config.toml
intermediate_size = 4096
norm_place = "pre"
attn_scale = 0.125
init_std_qkv = 0.0161
init_std_o = 0.00343
init_std_down = 0.00343
init_mimetic = 0.5
learning_rate = 0.0173
max_grad_norm = 1.0
warmup_steps = 200
schedule = "wsd"
max_seq_len = 2048
Each number is 128 + 32 x the weight over its row's rms, rounded and kept within 0 to 255. Layers, rows and columns count from 0. The size above them is the row's rms in percent of the matrix's.

# layer 7 MLP up, 4096x1024, rms 0.137, rows 2451-2497, columns 288-319
size [100 113 104  95  98  97 100  97  94 108  99 105  98 101  96 104 102  97  94 105 102 103 105 101  97  94  99  95  99 107 100 101 104 101  97 102  99  97 100 110 105 101  97  95  97  98  99]
[[106 131 177 169 105 176 133  79  28 107 128 132  98 144  85 138 122 121 166 100  99 138 117 102 111  99 167 121 114 147 120 135]
 [139 174 134 134 163 134 138 119 139 121 157 119 127  82 131 127 216  83 130 170 111  62  85 110 129 138 116 178  51 129  86 108]
 [111 125 114 144 114 174 158 153 100 150  67 134 126 124 150 136 109 140  68  71 129 160 159 169 156 140 174 176 150 125 153 154]
 [ 94 146 119 119 133  37  99 137 110 113 163 133 135 124 156 116  91 128  77 103  65  99 148 128 148 109 114 202 179  95 140 134]
 [183 121 162 166 150 138 121 179 207 123 173 152 118  89 137 102  97  67 119 149  89 139  97 175 131 141 130 143 164  77 196 168]
 [170 124 146 159 140 133 171 138  93 205 160 116 159 152 135 131 119 171 118 167 127 153  65 152 156 102 125 101 142  75 187 117]
 [129 107  99 161  90 119 139 130 164 122 104  97 138 120 198 150 136 118 145 130 149 131 134 132 130 161 133 147 103  55 103 113]
 [ 74 117 111 178 206 109 128 155 172 147 102 102 142 113 152 132 155 179  97 141 176 136 140 175 181 122 118 148 125 144 137 115]
 [165 116 166 102 117 165  94 117 149 105 134 176 177 203 143 141  79  91 107 154 112 150 127 195  88 124 201 157 111 141 162 130]
 [133 103 138 120 109  77 156 148  80  99 168 129 135  97 117 105 133 145 156 165 138  98 125  72  94 107 102  94 113 134  57 170]
 [136 130 126  68 103  98 173 181 110 170 159 122 137 158 136 148 136 154 120  87 139  99 160 176  53 108 139 138 140 151  78 134]
 [ 68 141  86 119 106 113  97  79 174 115 143 153 117 100 188 188 189 127  81 103 105 131 179 145 115 188 146 162 189 102 108 139]
 [155  98 110 183 107 153 141 106 160  80  98  91 136  97 160 108 122 131 136 148  85 172 151 108 154 172  68 160 113 154 146 128]
 [129 130 120 150 165 114 132 107 166 141 180 109 171 183 129 171  90 148 113 163 122 134  86  92 140 103 134  98 164  93 106 155]
 [122 151 151 183  97 104 102  66 152 184 142 131 157 137 104  83  92 123 111 128 114 180 137 170 121 113 113 149 133 141 134 126]
 [156 100 138 148  79 133 135 146  78 119 165  60 135 148 177 160 160 113 161 140 118 137 104  96 100 128 121 145 113 127 140 147]
 [119 127 117 117 151 150 153 145 142  76 153  97 127 166  63 123 113 114 143 127 104 185 115  92 192 162 104 102 109  89  77  93]
 [160 194  64 192 116 141 155 140 160  95  89 132 134 104  90 143  96 146 140 137  32 161 119 166 122  88  40  96 120 162 149  95]
 [110 147 138 182 145 129  99 127  96 130 155 117 139 121 177  84 116 141 127 146 133 153 179 135 133  92  94 108 133 179 148 159]
 [110 105 138 134 170 109  91 111 113 102 132  91 109 158 126 138  78  43 100 127 103 114 146  86 121 158 130  34 112 134 152 109]
 [172 179  71 117 117  86 106 128 130 101  81 125 151 102 112 162 155  87  58 126 116 131 123 145 170 155  83 173  99  85 128  99]
 [125 188 160 111 146 166  57 121 191 107 141 146 102 147 105 156 106 152 121 108  79 167 136 121 131 126 167 113 157 148 137 164]
 [114 129 121 158  99 110 143 124 127  65 119  58  85 183 113  90  91 176 155 139  73 101 115 115 147 151 184 163 124 150 209 137]
 [ 67  98 156 135 160  89 122 109 117 115 151 163  97 140 138 117 146 103 137 121 149 102 117  83 144 128 107 109 104 104 133 150]
 [149 156 111 131 130  92  94 167 112 163 107 102 101  41 127 112 118  97 112 138 135 157 113  89  91 135 127 109  86  62 135 165]
 [161 100 131 109 107 109 137 185 124 158 164  99 207  69 120 121  84 119 136 111  94 140  95 166  85 127 130  83  84  60 136 160]
 [118 132 155 137 174 142  83  67 162 120 116 113 127  58 127 118 151 134 130  86  92 133 134 119 142 119 144 139 104 119 132  78]
 [141 145 162 101 116 144 123  60 158 189 137 152 183 106 155 141 101 143 188 106 128 142 119 119 135  91 110 150  73 107 123 101]
 [156 130  66 153 102 166 100  73 110 125 138  97  95 114 167 116 143 119 111 174 139 143 102 130  55 134  85  97  81 108 128 115]
 [101 202 145  96 120 172 167 131 129 101  59  92 141 143 179 134 137  61  71 128 130 155  84 103 107 135 110  92  67  96 131 130]
 [128  88 125 122 192  96  86 104 122 143 112 119 126 192 186  95 146 124 177  88 127 103 137 188 114 109  32 129  97  58 114 165]
 [116  98 126  85 164 103 137  99 152 196 135 154  78 181 182 135 162 161 116 118 119 172 111 109 129 127 151 157 197 109  93 146]
 [148 202 141 155 159 137 206  90 213 112 157  84 132 156  92 151  82 184 175 119 110 117 213 144 110 136 186  59 160 136 122 128]
 [208 116 124  87 174 151 115 111 191  79 161 138 182 160 127 172 123 117 167  79  89 163 128 117 124 109 145 112 135 105  95 163]
 [ 71 119 172 103 116  89  77 164 101 154 172 161 104 158 138 150 121  97 120 111 153 135 203 110 117 154 161 152  99 112 182  80]
 [216 111 170 181 134 135 108 167  99 117 140  81 145 116 151  77 136 100 196 195  69 114 122  97 136 100 109 150 172 108 119 156]
 [128 168 123  73  91 120  95 132 165 120 121 102 141 118 197 109 205 102 145 129 182 135 134 114 153  86  71 101  95 102 110 143]
 [127 135  97 148  89 120 138 175 103  96 142  68 107 120  78 103 157 130  91 121 168 216 124 128 179  99  90 132  94  82  88 151]
 [109 137 125 153 126 143 113  72 120 122 161 157 135 152 149 126 114 105 169 144 140 166 123 179 167 103 192  96 104 112 119 101]
 [112  77 131 130 111 140  57  91 167 150 197 108 102 116 121 116  69 166 131 124 137  96 154 164 157  86 142 161 136  87 151  62]
 [ 68 133 101 126  93 182  69 201 176 131 201 126 125 113 118  77 189 133  79 138  71 133 131  88 173 175 167 130  94 181 171 109]
 [138 148 123 136  55  98 162 173 134 106 104 146 115 124 150  89 163 203 107  84 147 160 152 177  53 136 156 121  93  96 153 149]
 [ 81  99 146 107 136 138  83 144 117 121 104  80 112 121 124 129  94 124 153 128 151 119  86 132 175 109  73  89  44 116 193 153]
 [115 130  63 155 139 117 166 101 147 132 128  79 112 139 122 134 112 108 117  95 103  52 128 138 128 166 110 129 140 150 185 148]
 [171 132 121 135  84 159 129 119 183  80 149 192 169  81 132  69 126  63 159  23 110 146  87 112  94 125 175 183 121 170 114 153]
 [ 41 167 144  99 119 108 106  78 122 131 131 134  89  88 169 101 125 129 158 123 183 142 144  93 169 155 114 162  56 114 119 116]
 [146 169 127 114 109  85 146  97 202  74 105 160 149 149 193  86 124 115 162 149  85 178 135 110  62  93  94 125 114  90 126 178]]
# layer 7 MLP down (transposed), 4096x1024, rms 0.0364, rows 2451-2496, columns 288-319
size [ 99 110  95 101  93  94 100  98  92 111  97 108  98  99  99  95 101 102  98 106 102 100 101  88  97  96  99  94  97 106  98  99  98 101  98 101  99  99 103 116 106  99 102  97  94  96]
[[133 156 105 111 132 137  72 124 144 158 122 181 159 126 190 105 112 114 120 127 145 142 144 100 156 100  97  86 190 122  76  79]
 [146 154  80 141  93  73  75 134 123  81 100 142 155 132 135 174 101 112 108 144 142 148 115 143 124 145 138  38 170 197 118 169]
 [134 115 116  51 170 133 153 154 150 148 131 142 165 136 128  94 107 175 184 133 124 169  71 148  81  77  50  78 184 134 182 154]
 [134 109 117 151 173 216 125 123 147 121  81 115 133  84 190 131 132 123 129 161 192 157 129 112 122 156 143 152 128 187 136 125]
 [ 96 152 105  77 154  75 170 126  92 150 140 185 102 110 151  83 141 116 119  84 122 138 164 114 102 126 161  72 126 122 163 114]
 [154  81 164 144  89 150  97 157 151  90 123 130 121  96  55 107 128 101 119 115 110  53 126 108 111 151 139 171 194 125  93 135]
 [161 126 127  84 150 135 132 153  71 128 166 184  80 125 171  77 144 167 109 113  88 120  58 174 187 109 103 130 138 165 161 139]
 [127 130  61 180  93 187 146 114 129 123 142  92 182 114 139  99 100 128  89 129 167 173 162 112 137  43 200 144  93  91 121 115]
 [154 136 171 134 106 130  75 138 127 105  55  38  99  73 124 164 129 161 133 111 156 101 124  92 162 132 128  80 173 192  74 149]
 [165 159 125 126 172  81 117  90 116 118 114 136  96  99 144 124 155 126 110 114 117 148 116 141 128 118  99 129 179 156 100 159]
 [170 146 117 140 136 114 153 109 129 128 122  91 149 153 139 143  78 133 124 125 110 165 130  88 162 152 129  52 144 120 156 147]
 [170 112 101 118 116  99 129 125 116 128 147 110 137 109 142 169  45  83 131 138 166 106 150 154  90 178 104 126  99 114 145  83]
 [141 169 124 101 143 122 147  93  82  70 118 111  87 158 140 113 109 153 163  99 173 113 128 179 135 130 120 118 137  85 103 142]
 [150 135 147 167  59 159  66 103 155  95 101 174 107 129 134 147 126  86 127 113 131  77 109 130 120  77  67 116 146 121 183  92]
 [168 104  96 147  68 155 123 160 110  83  81 161 121  96 121 144 109 115 169 113 110 171 126 116  91 158 105 126 158 154 164 115]
 [171 116 106 137 155 112 196 139 132 164 132 134 117 165 119 118 144 164 141 139 129 159 143 164 176  95 128 128 149  83 162 128]
 [120  93 115 161 174 117 146 127 156 153  84 145 105 122 111 127 102 136 174  71 152 111 121 112 181 136 136 134 139 120 173 108]
 [129 139 131 131 129 118  79 159 174 144  90 153  93 135 127  82 107  63 165 175  82 113 164 161 154 103 130 125 133 175 134 127]
 [113  87  82 109 145 120 171 106 104 120 109 151 134 227 172 178 148  79 150 121 105 139 104 136 106 160 179 108 141 138 100  88]
 [175  82 138 126 131 120 129 103 138 176 168 126 142 176 114 147  95 119  83 122 139 136  96  89 158 204 162 115 127 107 125 163]
 [143 145 100 156  97 105  97 102  67 167 148  91 168 124 131 186 154 128  78 131 101  86 161 156  76  92 132  95 136 124 137 101]
 [120 100 143 120  92 160  40 120 101 181  94 136 112  81  91 139 113  68  93 119 132 150 110 155 138 117 156 133 143 155 127  75]
 [184  98 163 127  99 137 177 146 128 113 126 125 124 101 150 118 171 144 156 113 111 141 178 118  74 134 112 125 178  92 137 175]
 [162 116 160  89 137 125 166 118  73 127 155 114  71  94  74 184 131  96 130 137 150 114 125 168 102  79 125 160 150 187 109  89]
 [105 112 224 144 161 194 172  95 100  96 166 187 114 143 120 165 140 152 147  99 162  84 133  85  76 107 181 122 169 142  92  89]
 [145 108 169 213  77 108 154 148 150  95 114 116 143 112 147  69 116 141  96 151  94 134 107 154 148 124  57 125  90 185 142  96]
 [127 161 117 148 133 134 140 180 166 137 154 173 162  98 124 169 175 157 169 123 130 128 201 151 159 155 113 148 117 105 124 148]
 [ 57  79  66 135 106 124 192 131 138  83  99 159 116 151 127 126 177 153 127 129 110  98  95 129 199  92 118 118 130 141 117 153]
 [132 108 170 140 133  96 101  87 121  64 121 165 215 110  77 188 126 138 112  57 113 179  93  88 195 194 152 136  94 167 132 176]
 [158 120  65 115 190  63 106 132 116  77  70 121 108 118 134  67 139 175  65 125  72 160 146 104 156 138 146  93 112 139 106 164]
 [122  93 114  93 111 107 124 157 177 110 155 117 128 142 168 173 155 106 131 192 135 145  74 149 176 138 138  96 155 112 154 158]
 [118  65 121 137 109  87 135  95 103 103 130 164 164 126 137 143 159 158  80  94 114 127 126 137 141 130 100 126 115 169 116  79]
 [148 113 145 117  88  66 163 122  78 158 107  81 138 168  95 134 157 151 136 165 123 147 120 136 103  73 125  98 103 180  73 102]
 [ 44 107 127 101 140 114 139 140 148 128  68 137 100 135 106  74 130 202 196 126 148 140  92 154  89 135 110 135 133 159 121  86]
 [165  67 111 109 124 150 215 152 136 101 115 124 108 121 123 173  73 142  81 106  47 170 118 107 127 142 129 117  80 184 128  96]
 [ 97  76 129  90 149 160 108 123 162 178 163 102 141 179 135 113 144 165 171 109 120 145  54 172 129 163 131 121 172 110  87 142]
 [ 89 129 137 146 149 164  54 137  81 144 177 125 107 109 159 174 145 177 120 150 151 126 101 110 148  87  61  90 105  96 154 192]
 [157 104 144  90 111 124 132  97 111 157 184 113  77  91  93 143  84 124 111  90  90 136 108 118 129 135  99 156 124 112 108 151]
 [ 75 140 153 138 152 111 136  73 176 193 162 140 112 119  79  97 131 155 127 153  72 133 127  88 154 118  98 145 155 123 120  69]
 [ 92 135 138 203 114 125 108 129 204 136 140 146 146  92 167  83  89 149 133  66 131 165 152  34 187  69  84 123 118 107 115 102]
 [134  72 117 184 110 153 183 137 108 124 135 149 108 142  91 146 151  96 163 137  85 111  63 108  91  99 137 156 147  90 113 174]
 [173 114 103 120 118 121 104 145  40 167 164 121  75 130  98 163  95  67 103 151 123 108 114 122  87 182 184 129 110 103 110 153]
 [133  99 100 160  96  61 182 155 120 118 105 133  65 114  88 143 142 101 137 138 156 108 106 106 123 143 123 120 196 127 160 122]
 [114  87 119 185  87 192 147 114  92 148 189 209 178 139 143 125 121 124 183 125 115 121 124 118  50 109 122 146  93 111 131  76]
 [128 111 138 167 221 152  29 177  85 147  96  72  79  69  76  62 121 111 136 189 179  94 153 140 134 149 150  88 165 134 129 104]
 [158 119 133 128 212 130  93  82 104 124 111 129 166  77 113  94 122 169 129 128  70 131 128 138 163 113 119 131 160  87 138 131]]